From a checkpoint of a small transformer trained on Wikipedia.
Size: 26 layers, 6 heads of 64, MLP 1920 squared ReLU.
Architecture: RMSNorm before each block, rotary positions, no biases in attention or MLP, embeddings untied during training, some layers without positions, some layers without attention, local attention windows, shifted keys, gated attention, exclusive self-attention, value embeddings, hashed n-gram embeddings, a smear gate, capped logits.
Each number is 50 + 10 x the weight over the matrix's rms, rounded and kept within 0 to 99. Layers, rows and columns count from 0.

# down: layer 14 MLP down (transposed), 1920x384, rms 0.0495, rows 43-78, columns 96-191
# up: layer 14 MLP up, 1920x384, rms 0.0531, rows 44-79, columns 96-191
down43:51 37 64 57 45 34 51 53 47 55 62 53 55 43 43 84 51 51 37 63 35 57 56 27 54 36 58 43 38 67 58 50 38 50 38 41 48 32 49 50 58 58 54 50 30 46 47 47 61 36 52 46 32 54 65 60 34 53 44 33 45 47 42 51 57 50 30 60 45 52 59 61 51 63 38 49 55 46 51 56 45 39 47 55 57 59 58 45 55 31 43 57 38 56 53 30
up44:45 64 55 41 60 54 56 41 33 40 43 52 45 55 50 46 53 54 59 51 56 64 52 57 52 60 52 53 62 54 47 59 53 50 68 49 59 49 46 52 45 50 59 51 37 52 35 42 64 35 33 53 52 49 65 43 53 53 54 56 50 56 60 52 58 47 64 57 66 37 49 55 42 48 50 41 45 50 53 30 56 48 30 60 47 57 42 43 49 59 30 35 42 46 56 44
down44:53 49 57 38 58 41 61 62 52 53 64 47 60 54 54 45 54 62 34 52 46 54 49 57 66 68 49 62 42 48 50 51 53 49 52 43 47 52 36 55 62 50 42 60 52 43 52 51 56 50 45 44 51 50 34 48 59 57 61 49 68 61 49 51 52 49 52 54 46 53 46 55 50 54 48 65 60 26 60 63 43 57 51 47 42 56 44 55 44 46 54 47 27 61 52 50
up45:57 53 37 51 58 60 61 44 36 47 63 69 46 49 42 44 59 59 40 54 44 51 49 60 49 48 71 48 59 64 66 39 35 50 54 41 60 51 69 47 65 35 36 48 39 54 58 43 77 51 47 47 56 64 41 58 33 63 48 58 53 41 44 61 44 48 33 41 51 32 49 55 53 46 50 51 24 34 54 24 66 55 41 61 58 51 60 50 53 40 49 44 58 54 73 65
down45:43 29 37 47 50 74 47 55 60 53 62 45 66 43 40 59 47 62 57 67 56 55 51 59 44 42 51 64 54 48 77 45 47 51 62 67 64 52 48 42 63 44 77 44 30 38 65 30 58 33 43 43 31 48 39 39 53 52 35 52 22 47 32 72 36 46 45 49 42 44 47 48 61 56 40 51 56 49 38 35 71 43 57 45 55 44 40 47 46 18 51 56 46 42 54 50
up46:56 57 32 36 45 56 53 43 39 52 54 51 37 50 35 47 68 53 47 29 53 50 46 62 51 38 50 52 50 31 64 56 40 34 50 44 53 56 35 56 72 50 61 39 55 46 49 54 55 43 46 48 39 55 61 42 53 77 26 53 34 48 43 54 51 46 46 61 52 58 52 63 54 39 63 46 49 61 43 55 41 46 43 57 34 59 60 46 57 45 35 55 44 54 50 63
down46:48 58 58 58 65 49 52 53 52 54 47 41 50 56 48 47 44 48 30 46 62 56 50 51 58 54 45 48 52 57 49 49 43 62 43 51 33 78 59 64 48 41 54 45 49 37 60 65 53 53 50 53 54 64 66 33 62 42 34 57 37 51 68 55 42 48 59 55 43 53 23 55 36 56 61 35 51 45 46 60 41 51 48 46 53 53 59 54 43 54 40 64 51 47 47 58
up47:51 46 38 49 40 70 51 52 47 55 52 47 56 49 36 51 50 38 57 56 47 60 69 44 60 43 46 66 56 41 52 40 47 55 66 40 43 44 65 37 60 72 66 53 55 64 70 56 42 52 56 42 44 49 64 41 39 57 37 58 58 42 42 58 43 57 40 58 44 49 43 59 61 59 47 68 62 42 48 48 58 46 58 40 48 58 40 31 56 54 66 48 25 51 39 37
down47:44 55 66 55 60 71 54 33 34 49 39 47 47 40 47 62 48 48 54 47 51 52 70 44 63 51 32 64 47 49 66 60 50 43 61 42 66 50 63 35 65 54 60 35 56 33 43 37 57 50 42 39 40 52 39 43 49 45 40 46 49 41 61 55 49 53 51 43 56 53 55 61 50 55 42 65 55 74 33 55 28 44 41 30 42 62 56 47 64 60 62 28 48 77 68 42
up48:45 43 46 45 46 41 43 58 57 26 56 45 42 75 41 31 86 42 48 52 35 60 45 50 54 40 41 54 50 70 58 48 58 67 61 54 53 33 38 54 64 49 58 55 32 55 58 39 44 43 42 48 61 55 42 54 60 68 54 75 52 52 62 56 37 55 59 54 52 48 51 48 53 67 43 68 50 54 48 64 43 54 49 63 37 52 51 53 41 65 56 48 53 48 56 59
down48:61 69 28 50 39 52 45 30 42 11 55 43 37 62 59 39 51 41 41 66 36 65 54 42 42 42 69 58 48 49 41 46 42 44 49 61 59 45 43 52 49 45 42 45 33 63 28 54 52 47 56 65 52 41 61 73 65 46 50 69 49 46 63 49 39 40 52 43 57 17 50 56 37 53 68 47 29 51 41 67 49 47 51 58 52 46 36 51 29 69 59 50 50 29 53 58
up49:60 61 56 53 39 51 57 41 46 33 54 52 48 45 27 54 58 68 52 39 56 56 59 70 37 48 71 38 72 32 54 52 55 63 53 37 42 33 57 35 47 57 65 42 61 45 56 43 53 43 58 45 47 57 57 45 42 58 46 57 30 44 41 46 69 48 49 49 42 45 47 57 49 51 59 50 44 55 59 48 54 40 46 51 63 44 49 52 54 49 34 41 43 38 64 44
down49:34 36 51 53 50 43 34 40 48 55 41 42 61 64 36 47 43 61 45 48 48 32 52 55 67 40 46 32 53 50 48 44 63 54 54 54 29 43 38 54 33 45 57 42 55 26 42 50 51 31 49 43 62 46 33 47 51 40 59 39 44 41 51 53 55 45 45 64 46 48 44 57 50 42 55 55 46 46 58 56 39 42 49 29 48 62 50 70 29 44 55 52 60 61 36 50
up50:52 55 47 56 63 61 65 31 39 37 55 64 45 59 52 43 42 48 35 47 53 45 47 48 55 56 35 46 39 63 79 43 35 46 44 45 56 41 54 58 58 41 50 46 49 80 46 62 58 56 36 46 66 55 60 47 58 41 47 42 50 51 37 56 65 52 68 36 49 60 58 53 67 58 42 55 54 56 42 50 41 49 48 55 62 59 52 50 35 72 52 46 44 35 44 60
down50:45 41 41 71 59 48 52 25 67 56 59 62 63 52 50 69 56 44 42 52 46 22 47 37 46 55 53 45 41 61 68 63 57 31 59 51 47 71 35 50 47 57 46 53 54 64 49 51 43 53 50 42 42 53 59 37 43 41 77 25 51 54 39 63 52 51 68 32 47 59 47 41 65 50 49 60 68 43 47 57 45 13 39 51 79 55 44 45 56 51 42 41 56 47 56 54
up51:65 49 62 44 52 63 61 50 45 33 49 51 49 60 42 56 73 62 55 46 50 55 63 55 49 42 47 57 53 25 61 50 74 59 43 35 44 58 50 67 47 70 62 51 35 44 49 44 63 34 36 40 47 49 53 43 60 56 54 41 51 49 57 47 37 49 57 44 59 45 50 70 57 54 54 59 29 41 52 54 68 49 57 51 39 52 62 54 20 73 45 41 57 47 57 63
down51:39 36 47 59 44 54 43 50 54 33 63 53 51 48 40 41 64 44 46 45 55 56 56 60 48 53 54 55 56 54 51 54 57 52 57 55 49 37 48 69 48 44 65 60 43 53 38 50 43 46 56 54 44 69 55 60 49 70 59 62 56 43 64 54 53 62 51 45 49 39 46 69 52 40 71 47 27 51 59 61 62 51 40 51 44 45 47 60 40 59 44 24 66 46 49 48
up52:66 45 47 40 39 49 74 75 48 62 64 45 47 59 31 44 61 32 47 64 62 63 49 67 25 64 28 61 39 53 54 26 53 65 82 49 67 69 38 52 55 54 68 21 37 44 58 48 61 56 34 49 61 55 43 47 49 62 39 51 50 63 58 54 65 47 50 48 60 52 50 66 54 54 44 75 63 34 48 33 65 51 41 46 59 33 48 32 35 72 41 35 42 48 66 39
down52:60 49 37 26 39 46 38 65 56 50 48 34 51 38 41 63 42 33 37 69 67 40 46 38 60 70 33 55 38 59 54 49 32 64 57 44 50 61 48 63 43 79 53 57 59 36 51 64 32 62 30 43 43 38 51 42 51 42 55 60 45 55 38 38 49 50 41 48 72 51 47 26 84 55 46 38 51 27 54 49 40 60 49 55 38 37 31 34 58 43 51 36 35 63 39 59
up53:54 61 41 53 33 48 61 35 46 53 53 46 34 46 27 53 64 42 44 53 56 56 63 45 47 58 42 38 54 47 60 30 42 43 57 36 53 39 57 56 51 55 36 47 37 59 48 47 69 57 41 47 47 53 49 78 63 40 41 47 51 45 44 39 49 25 70 70 48 38 43 44 60 40 50 53 53 51 44 49 39 48 40 51 62 59 37 52 40 47 59 47 57 56 54 64
down53:42 40 37 51 64 39 68 59 47 53 55 74 74 50 64 64 44 53 45 39 69 42 44 42 59 51 53 41 52 44 42 54 54 46 60 63 39 41 51 49 48 63 64 60 49 59 59 50 51 44 43 56 55 54 51 59 52 49 60 51 45 46 45 54 66 50 55 53 45 55 46 45 43 75 33 73 53 48 57 42 45 45 42 49 34 46 43 43 48 56 66 72 72 52 54 36
up54:53 58 53 53 55 52 59 31 47 59 62 65 41 68 53 37 47 62 37 47 59 47 45 38 43 44 39 51 46 53 51 57 66 49 62 47 46 48 47 54 53 54 46 34 55 63 65 52 49 50 66 41 63 51 36 50 55 48 35 71 30 49 64 55 61 69 39 49 64 58 35 71 49 46 49 50 50 55 51 22 51 57 44 44 57 53 56 44 60 62 48 48 51 28 53 53
down54:46 79 57 37 47 47 40 39 54 36 39 37 35 55 59 45 39 47 36 60 45 52 57 24 46 52 49 40 46 39 44 72 57 69 40 49 47 40 43 44 58 37 48 34 41 75 47 39 51 40 50 45 47 48 48 76 54 42 43 58 57 50 44 52 61 37 37 58 53 42 51 50 60 33 57 38 50 58 46 56 65 54 24 45 53 40 31 55 58 51 54 56 54 68 45 36
up55:55 56 41 37 51 50 59 59 33 53 51 60 39 49 48 51 47 59 59 61 54 68 47 52 51 44 48 47 65 49 75 48 58 26 56 35 40 52 44 58 44 49 60 43 55 58 70 41 46 54 38 54 30 48 61 41 58 69 51 43 53 42 48 48 63 48 61 58 59 60 53 65 44 65 46 43 43 74 33 42 46 48 66 49 52 46 44 47 58 66 49 48 51 45 57 63
down55:64 60 52 54 53 36 60 64 55 54 38 44 60 57 57 58 57 59 48 39 65 36 47 35 42 55 50 52 49 28 56 55 66 40 37 37 38 54 42 51 62 58 50 48 51 44 53 66 43 51 51 54 54 49 62 53 62 62 69 54 54 47 52 50 39 34 47 53 51 43 34 47 45 50 42 38 42 48 39 59 53 48 54 52 53 41 66 46 52 46 63 56 61 41 47 45
up56:57 47 50 64 74 44 72 54 43 27 58 65 53 48 48 43 50 41 56 52 71 48 49 57 58 64 63 55 41 57 30 54 42 44 51 58 63 57 44 40 55 63 38 44 61 70 48 49 54 46 39 37 53 71 52 57 64 60 49 46 51 50 70 53 56 45 65 42 46 71 52 50 50 52 37 42 36 50 48 57 57 69 59 57 60 39 46 35 39 45 61 39 32 21 62 38
down56:48 57 55 48 52 55 49 51 57 48 42 49 38 62 59 40 45 54 35 36 63 53 74 34 65 41 84 47 20 48 67 33 49 45 53 72 46 58 52 45 39 41 41 38 51 62 51 42 55 54 49 43 34 55 57 60 59 49 41 43 60 49 56 62 56 49 61 35 52 60 46 46 44 49 44 47 29 52 67 40 63 44 53 51 61 56 47 33 44 56 29 39 39 44 59 50
up57:43 54 46 49 60 51 64 40 43 48 61 54 58 45 42 44 47 43 50 43 39 57 49 46 48 47 49 42 61 38 49 21 54 56 67 70 48 49 53 42 48 46 47 57 42 57 28 48 54 40 54 54 59 52 48 54 41 55 21 57 51 48 50 40 54 48 37 64 41 38 49 69 66 57 52 48 45 72 36 49 39 60 42 54 80 53 42 49 50 56 55 48 45 33 54 43
down57:46 27 45 39 48 41 54 33 61 46 48 35 52 52 59 55 32 46 65 33 45 51 60 41 54 62 47 63 57 51 55 67 47 57 49 43 48 55 44 43 44 40 41 39 49 61 34 41 86 47 46 57 68 41 58 51 53 47 51 60 47 39 60 56 58 53 55 54 26 44 45 56 50 31 52 49 46 49 55 69 55 57 36 56 47 70 61 61 60 55 44 47 49 47 60 43
up58:77 81 43 66 54 43 73 45 66 45 54 68 32 49 53 41 61 60 42 39 78 50 40 67 46 35 55 50 59 62 48 40 23 51 45 54 51 36 59 58 50 46 47 42 65 53 46 47 52 57 41 55 51 49 61 69 37 53 23 43 50 52 38 46 67 48 50 41 65 59 48 61 67 49 51 43 50 63 46 58 46 57 33 50 67 52 58 45 37 51 66 42 34 34 45 57
down58:41 37 36 38 52 36 35 59 42 35 64 55 38 48 66 71 55 46 46 37 53 53 59 32 57 24 55 56 50 66 38 40 63 59 40 49 57 57 53 43 53 44 64 71 42 32 53 39 63 49 41 65 50 25 42 57 52 57 49 45 29 46 43 23 59 51 46 60 41 58 55 50 47 43 50 37 60 46 58 44 47 49 40 37 53 52 47 59 36 47 54 52 53 45 50 58
up59:62 46 65 53 48 61 57 60 45 57 54 42 46 47 36 37 57 67 45 44 55 50 40 62 56 43 54 39 47 54 51 42 58 47 47 38 46 49 49 41 63 65 64 53 47 48 49 52 52 57 45 44 43 57 54 49 55 58 43 58 48 43 42 35 60 28 58 46 54 46 54 63 54 55 62 49 74 34 45 47 50 43 51 50 58 44 60 48 32 80 60 47 52 68 51 51
down59:52 33 49 56 53 49 57 63 46 52 45 59 68 43 53 46 44 53 56 49 66 58 37 56 43 39 55 58 45 51 33 41 65 73 44 73 39 56 35 48 55 58 60 52 73 34 45 44 51 46 46 52 52 55 53 40 34 47 53 33 38 43 38 48 51 54 51 44 48 52 71 35 70 50 69 60 44 44 35 49 52 51 44 60 46 54 43 54 46 61 56 36 40 65 37 48
up60:43 49 46 39 44 66 43 37 40 48 58 45 38 41 55 40 55 66 65 45 41 61 43 50 37 56 48 30 45 47 67 58 52 53 53 64 50 62 68 47 52 43 50 51 58 52 40 62 47 52 58 52 46 67 43 68 57 56 52 36 59 24 38 62 47 49 55 62 43 45 73 75 43 48 72 44 48 70 38 56 50 47 56 46 59 58 58 44 24 54 40 43 57 25 50 45
down60:51 67 42 66 73 41 67 57 42 39 52 62 45 63 56 43 57 67 56 45 57 61 46 33 66 47 49 53 49 61 47 55 49 37 46 57 26 48 44 72 50 54 50 45 49 44 45 51 51 41 73 54 71 55 46 45 71 46 67 44 71 56 38 57 46 50 42 47 48 32 51 54 44 46 57 32 58 49 64 49 49 49 40 41 48 56 66 48 48 37 51 50 59 48 57 40
up61:49 41 57 48 56 32 48 52 46 36 62 47 54 57 33 37 36 51 66 57 50 30 60 66 42 28 35 62 59 59 58 35 45 43 69 44 44 59 62 51 45 66 57 55 53 50 49 56 63 65 49 47 59 62 53 55 58 47 39 40 58 47 44 41 52 62 59 52 38 60 57 43 66 43 50 61 79 40 55 61 44 41 37 55 44 37 42 42 47 44 46 52 50 45 45 27
down61:57 34 67 49 57 61 45 45 68 53 46 55 63 42 69 47 36 48 49 35 60 41 58 31 50 51 55 54 42 54 54 42 49 41 61 56 57 51 46 60 46 39 31 50 35 48 53 61 55 59 61 53 43 56 51 41 68 48 61 38 42 60 70 43 47 58 48 58 39 47 35 47 41 41 59 67 59 37 45 50 56 43 64 56 66 44 56 63 60 52 54 63 28 54 50 25
up62:46 66 56 54 45 59 45 49 55 54 50 47 60 78 34 61 68 63 50 33 48 47 42 54 58 58 38 45 54 50 45 54 50 52 36 60 30 49 58 47 50 61 60 49 30 65 35 51 43 54 43 46 59 53 50 79 80 45 25 52 40 43 47 52 64 30 50 42 52 47 51 47 62 53 57 48 57 60 67 52 46 60 34 42 47 55 64 34 39 48 47 27 50 45 42 52
down62:62 64 50 55 43 45 57 36 66 57 46 74 61 49 50 55 49 47 47 45 50 46 46 55 62 62 54 57 69 68 44 46 56 47 38 53 44 36 52 57 62 50 46 52 32 53 51 49 52 57 63 53 39 62 34 56 53 44 43 48 28 59 56 57 44 52 54 33 56 51 47 47 56 41 50 38 63 46 68 35 65 36 56 48 50 52 43 57 41 46 74 34 40 35 55 49
up63:40 54 44 56 60 44 61 33 49 66 50 51 38 56 49 53 57 49 55 35 57 34 57 60 31 36 50 43 54 49 54 38 58 41 40 41 64 54 48 30 48 55 49 38 45 65 27 48 57 56 33 41 46 47 53 60 55 31 57 62 48 33 43 56 52 56 57 64 46 47 51 63 50 60 77 65 54 40 42 42 37 52 37 52 48 34 47 44 58 61 47 27 48 44 53 62
down63:41 49 54 61 63 57 48 56 61 51 41 42 55 48 64 27 37 57 56 60 35 42 46 49 58 48 60 49 59 42 51 49 46 42 45 40 51 56 42 54 56 55 64 38 48 54 46 46 42 42 35 40 62 51 34 50 41 32 51 36 43 46 71 64 45 59 57 51 44 38 45 50 38 50 44 45 55 52 54 52 33 44 49 43 40 54 64 45 31 52 60 44 60 40 48 54
up64:70 54 44 44 48 40 56 64 33 42 41 44 41 48 54 56 69 65 52 52 42 68 61 64 51 55 41 57 57 44 53 46 41 48 67 70 44 59 47 35 54 61 78 35 49 43 68 37 52 32 45 42 52 45 72 58 42 55 42 63 43 39 40 56 45 48 47 54 55 55 45 49 52 60 74 57 33 44 58 32 38 41 57 47 40 43 51 43 72 50 51 51 38 47 58 53
down64:58 45 46 46 52 43 56 53 51 63 49 36 49 58 57 59 65 58 38 77 51 45 49 55 58 52 47 65 65 53 53 62 29 61 59 59 59 59 49 57 35 52 49 52 59 39 58 51 44 45 53 51 65 54 51 52 53 45 41 53 41 44 39 60 42 49 53 50 51 51 40 56 44 63 53 38 45 48 62 62 58 55 40 62 44 24 65 41 63 46 53 39 47 41 48 64
up65:53 47 40 49 33 78 39 35 49 58 54 60 57 47 50 68 49 59 52 42 28 56 42 61 54 62 40 41 25 42 56 43 48 43 41 75 65 48 59 58 55 46 56 52 34 57 52 46 61 64 53 49 50 47 36 52 71 43 59 51 34 64 44 59 53 49 64 46 55 40 49 32 40 51 65 41 54 38 51 24 43 60 34 50 64 50 40 54 43 58 37 53 58 48 68 48
down65:54 52 49 51 43 56 50 39 61 47 47 54 68 46 52 56 37 39 36 33 53 54 33 52 61 44 48 52 43 49 49 47 39 53 39 43 61 37 52 72 45 62 53 38 34 55 39 55 43 47 70 70 49 53 39 33 55 56 61 46 45 42 36 49 46 38 47 45 50 49 61 62 35 29 48 31 50 54 65 64 49 39 51 39 55 62 45 29 62 52 35 46 44 54 40 46
up66:48 60 43 61 41 62 43 41 31 37 52 60 33 49 52 58 54 50 65 42 42 51 47 68 30 36 38 42 56 39 64 56 44 47 53 35 56 41 54 62 56 43 74 35 33 27 49 39 46 50 45 62 43 51 51 60 54 59 53 62 36 33 43 47 64 25 55 54 65 52 74 74 67 50 57 38 54 51 41 52 62 34 57 57 46 51 52 54 50 57 36 55 36 46 59 55
down66:30 61 46 54 50 59 44 61 56 63 36 51 70 45 58 33 53 49 39 42 49 26 57 40 39 49 47 32 59 34 69 49 61 50 46 67 44 52 62 59 62 39 50 45 47 37 40 60 42 40 65 46 32 57 50 59 63 48 70 54 53 53 49 42 47 58 50 43 46 55 47 52 63 59 31 31 46 50 34 65 65 39 63 44 52 44 48 61 68 49 55 50 31 56 57 37
up67:39 47 50 38 65 38 44 56 26 54 39 61 39 38 48 50 56 59 56 54 42 49 55 48 44 46 63 44 69 48 54 54 53 54 77 42 48 55 48 54 60 48 47 44 45 56 61 32 61 55 43 56 45 60 60 42 66 67 26 51 53 49 52 58 50 33 56 50 39 67 56 71 38 38 63 51 48 48 33 36 47 51 45 44 43 58 31 50 34 58 35 47 48 46 51 57
down67:41 51 58 54 51 35 56 42 59 56 41 47 38 63 45 50 54 54 36 49 52 37 54 51 51 50 50 38 37 50 44 39 56 55 47 46 44 62 36 70 46 42 44 52 38 50 56 51 51 43 39 46 48 56 66 41 66 33 60 40 30 61 60 47 49 40 43 44 46 48 56 60 49 50 56 34 39 44 65 60 59 34 45 68 37 72 56 69 51 49 43 51 57 65 44 54
up68:42 60 48 56 42 44 69 44 29 38 53 64 59 44 25 43 38 56 55 69 54 50 37 42 51 43 54 54 36 57 48 61 54 57 59 66 44 52 75 46 56 55 49 35 52 54 57 33 47 48 47 49 51 42 53 55 59 62 54 40 41 42 49 54 52 45 50 44 59 67 43 75 59 61 52 54 31 51 42 53 38 45 64 47 52 58 44 48 33 56 37 51 52 57 51 39
down68:42 51 40 61 49 55 40 43 42 32 49 57 64 57 42 46 40 42 44 77 48 57 42 48 64 67 51 51 47 62 57 71 42 52 55 63 41 49 41 59 63 43 36 58 40 38 61 57 54 44 37 56 48 44 54 42 72 65 67 36 39 32 29 54 55 48 50 48 55 61 28 47 63 70 39 53 58 45 55 53 39 56 52 57 52 65 48 41 50 52 58 66 55 55 58 39
up69:53 55 34 47 47 49 54 30 39 43 44 61 35 80 25 37 47 54 38 32 67 59 66 57 53 49 39 52 46 40 53 59 58 47 47 54 58 32 63 32 55 67 52 45 44 58 30 50 72 52 24 54 47 43 44 47 69 65 45 73 56 35 47 62 63 43 45 55 50 53 49 71 47 57 55 56 46 48 52 42 33 54 35 71 45 50 44 39 57 44 71 46 37 56 47 40
down69:38 43 41 43 44 41 54 68 70 55 70 54 55 62 46 53 53 58 31 51 61 50 62 33 76 48 57 63 68 59 53 52 39 54 49 40 38 40 49 63 62 61 57 62 42 65 42 63 60 55 27 52 54 34 58 34 48 51 52 32 65 61 31 44 37 31 47 49 51 52 44 57 41 48 54 46 56 36 42 64 46 39 44 51 44 55 39 47 56 47 55 63 21 46 52 50
up70:53 41 51 46 71 47 44 30 39 44 56 72 62 56 31 59 65 65 46 52 44 56 63 58 60 54 56 34 65 39 50 45 66 31 62 23 40 40 68 58 45 39 58 63 34 54 62 45 38 56 31 38 56 40 24 45 41 40 37 55 39 46 59 52 55 66 33 48 70 58 28 52 51 87 58 50 44 57 66 32 50 51 42 50 69 29 46 47 52 47 44 58 45 39 65 39
down70:52 59 45 47 53 45 50 36 74 54 39 57 47 63 40 49 45 50 46 57 61 66 54 55 41 35 34 60 51 46 53 43 48 59 33 34 46 33 51 59 29 62 50 39 22 68 51 38 48 54 45 56 44 48 57 49 44 57 17 39 48 63 45 49 44 39 54 37 50 26 41 51 49 48 49 46 43 34 58 58 71 29 52 53 50 33 46 48 47 52 54 50 41 48 32 26
up71:61 43 28 57 57 44 47 53 47 62 48 43 55 54 51 56 48 52 39 52 47 46 59 65 51 28 51 79 52 35 44 45 53 41 51 51 51 59 62 50 46 37 46 50 57 44 71 33 54 44 54 47 48 63 38 33 54 70 50 47 46 48 45 47 58 49 56 48 48 56 43 54 70 58 59 56 48 51 50 52 56 54 54 55 48 49 50 52 53 56 40 54 47 46 73 47
down71:59 53 42 57 43 56 69 39 43 57 62 46 45 52 61 62 26 37 62 50 70 45 45 56 44 45 43 44 58 40 39 48 42 40 57 39 48 39 49 62 48 22 28 58 41 59 40 45 62 50 46 42 62 61 53 28 46 55 44 60 50 37 62 66 41 48 45 63 47 37 51 32 61 66 46 51 72 54 58 40 62 62 63 44 35 39 55 52 58 48 70 57 27 57 55 55
up72:51 42 46 43 43 53 49 49 50 57 73 51 55 55 40 62 43 44 46 53 55 49 46 56 34 40 38 72 52 40 37 52 49 43 52 42 42 51 59 56 56 44 51 52 46 64 54 26 59 63 51 54 48 50 57 39 63 51 56 48 23 69 54 52 58 53 69 40 60 40 54 52 52 60 45 49 38 59 47 50 51 42 38 61 44 34 47 46 48 51 31 38 35 58 60 42
down72:61 58 44 52 46 51 51 47 58 33 64 49 43 47 58 57 44 32 54 61 52 41 55 57 48 67 44 35 50 66 56 43 44 72 52 59 43 60 35 44 41 45 47 50 41 51 46 52 60 46 49 46 40 56 43 57 68 39 62 64 56 58 51 51 57 64 50 47 46 32 62 56 39 55 46 46 40 50 51 40 55 58 41 51 54 58 52 63 52 48 70 56 55 60 64 66
up73:41 67 48 33 50 58 65 57 44 52 51 49 56 45 50 45 44 35 55 48 48 43 40 48 62 50 33 50 41 47 39 59 35 45 55 67 58 66 51 49 48 45 61 52 42 61 62 32 45 39 37 66 47 34 47 56 62 59 61 49 61 58 45 43 51 51 61 32 58 55 47 64 52 40 53 57 52 52 43 51 62 54 56 52 39 51 44 55 40 55 44 35 58 52 49 43
down73:38 44 47 65 38 66 48 45 51 53 44 45 50 54 39 46 44 62 59 36 58 62 55 49 45 53 52 49 64 47 61 45 52 60 37 51 50 46 44 61 45 59 59 39 60 51 37 62 55 42 47 44 55 58 44 52 52 38 42 49 43 60 70 51 68 35 34 64 69 48 45 52 69 46 56 56 46 51 44 41 34 46 30 53 57 70 60 44 59 46 71 55 46 47 59 52
up74:41 48 42 68 59 61 45 32 41 37 58 41 50 55 54 36 59 41 52 57 51 54 48 53 47 62 38 37 48 54 47 56 48 44 45 54 55 55 39 53 55 51 41 26 52 60 48 45 46 50 41 60 52 56 46 73 52 35 40 57 56 40 54 50 45 42 56 47 63 63 55 76 56 56 43 49 54 54 57 36 47 46 60 59 46 43 44 50 53 42 45 62 37 29 56 42
down74:74 61 51 57 42 53 52 64 45 53 54 49 63 48 68 47 34 50 64 60 54 47 44 32 54 56 64 30 59 47 58 41 47 47 50 43 45 62 37 48 45 59 40 55 45 51 78 55 63 53 60 59 46 47 40 50 37 36 40 45 36 53 49 45 50 65 46 54 68 53 41 53 53 53 44 34 57 36 84 42 39 64 47 50 47 66 38 45 68 43 50 49 33 66 51 53
up75:49 47 47 45 35 38 45 48 52 53 52 62 47 47 19 41 53 55 60 54 42 54 70 55 58 49 45 56 55 57 51 26 46 28 63 39 53 38 62 29 58 49 46 38 54 68 50 44 64 41 41 48 77 62 63 37 71 46 53 51 30 46 38 59 66 33 56 40 54 49 53 78 64 57 56 56 38 44 50 47 43 49 34 64 49 35 35 41 57 38 53 54 47 49 53 43
down75:55 16 56 52 51 51 39 45 62 50 60 50 44 41 55 50 27 41 32 46 58 54 30 52 45 43 53 57 54 69 40 44 37 37 53 40 56 54 48 52 50 67 44 59 49 53 47 51 47 59 37 47 53 45 46 37 65 55 53 38 40 64 52 54 54 52 65 48 52 47 58 50 56 50 74 41 40 38 50 46 63 45 66 28 58 45 59 51 63 52 59 62 34 59 59 54
up76:45 54 53 52 62 42 53 60 61 39 44 69 47 31 59 66 65 39 54 46 58 63 54 57 49 45 48 37 48 49 55 49 46 41 41 64 47 50 68 50 39 57 71 45 53 61 46 34 67 49 51 49 50 49 62 52 60 50 59 47 64 47 40 40 56 52 54 40 54 69 58 60 52 48 66 50 35 39 33 38 39 25 61 45 56 31 33 47 42 53 56 56 34 44 55 38
down76:42 52 64 52 54 50 48 47 57 55 59 74 75 51 46 46 46 43 50 65 45 36 52 57 47 37 33 38 61 59 61 38 47 50 42 65 48 41 57 54 44 48 51 38 55 50 57 59 66 54 58 59 57 48 35 48 65 56 58 34 63 48 42 33 48 43 46 52 54 71 52 56 45 73 68 47 32 47 41 59 38 37 46 31 42 28 34 45 58 79 37 42 34 52 63 37
up77:57 50 63 50 28 66 52 38 35 54 43 40 42 45 44 33 54 48 59 24 46 54 59 58 57 35 50 33 48 64 57 54 59 58 58 63 49 43 43 45 48 63 45 56 34 44 43 53 55 61 47 43 53 75 66 67 42 42 57 54 52 37 50 50 44 52 40 61 53 59 43 63 56 51 54 53 57 44 36 51 51 30 55 39 52 26 39 44 43 66 33 34 62 31 54 50
down77:50 63 29 44 52 60 41 34 33 50 45 38 44 33 57 44 61 51 47 54 29 53 51 51 49 50 42 41 63 44 67 47 50 51 37 57 31 53 60 68 32 61 38 77 49 44 45 61 38 45 36 61 53 41 56 45 52 39 49 53 50 55 63 27 60 57 57 63 57 52 58 72 56 48 55 38 43 51 39 56 39 26 46 44 44 48 43 38 57 40 43 45 50 49 39 54
up78:58 55 55 49 71 62 51 41 58 37 70 59 38 56 36 42 45 33 41 49 65 46 37 45 45 29 55 67 55 47 51 47 40 44 73 61 44 50 52 36 67 44 51 43 45 45 51 40 45 34 49 47 75 44 60 53 43 44 47 42 31 59 53 45 59 54 43 48 53 64 56 50 67 46 51 65 57 58 42 50 42 60 63 50 41 59 52 49 39 59 49 44 70 50 43 48
down78:39 53 62 63 52 58 51 45 60 68 54 41 68 39 39 38 54 38 38 42 49 30 57 47 46 52 58 55 52 53 43 56 39 47 70 54 35 53 32 56 37 52 53 28 52 61 63 47 46 45 51 47 51 45 59 61 40 48 41 41 39 38 42 52 59 40 38 46 20 53 50 49 63 54 41 69 60 55 54 53 39 65 58 47 41 64 36 45 46 47 47 39 55 58 57 49
up79:37 52 53 49 38 69 56 48 52 47 61 48 29 45 50 37 56 47 49 51 35 39 64 50 44 49 52 54 35 51 48 61 40 52 44 43 56 62 69 32 63 53 65 62 59 64 51 47 57 52 50 36 40 42 55 44 38 55 52 57 41 60 48 48 44 54 52 47 45 30 60 52 54 61 43 54 50 49 40 44 27 48 55 44 52 47 52 35 37 61 58 42 37 52 45 57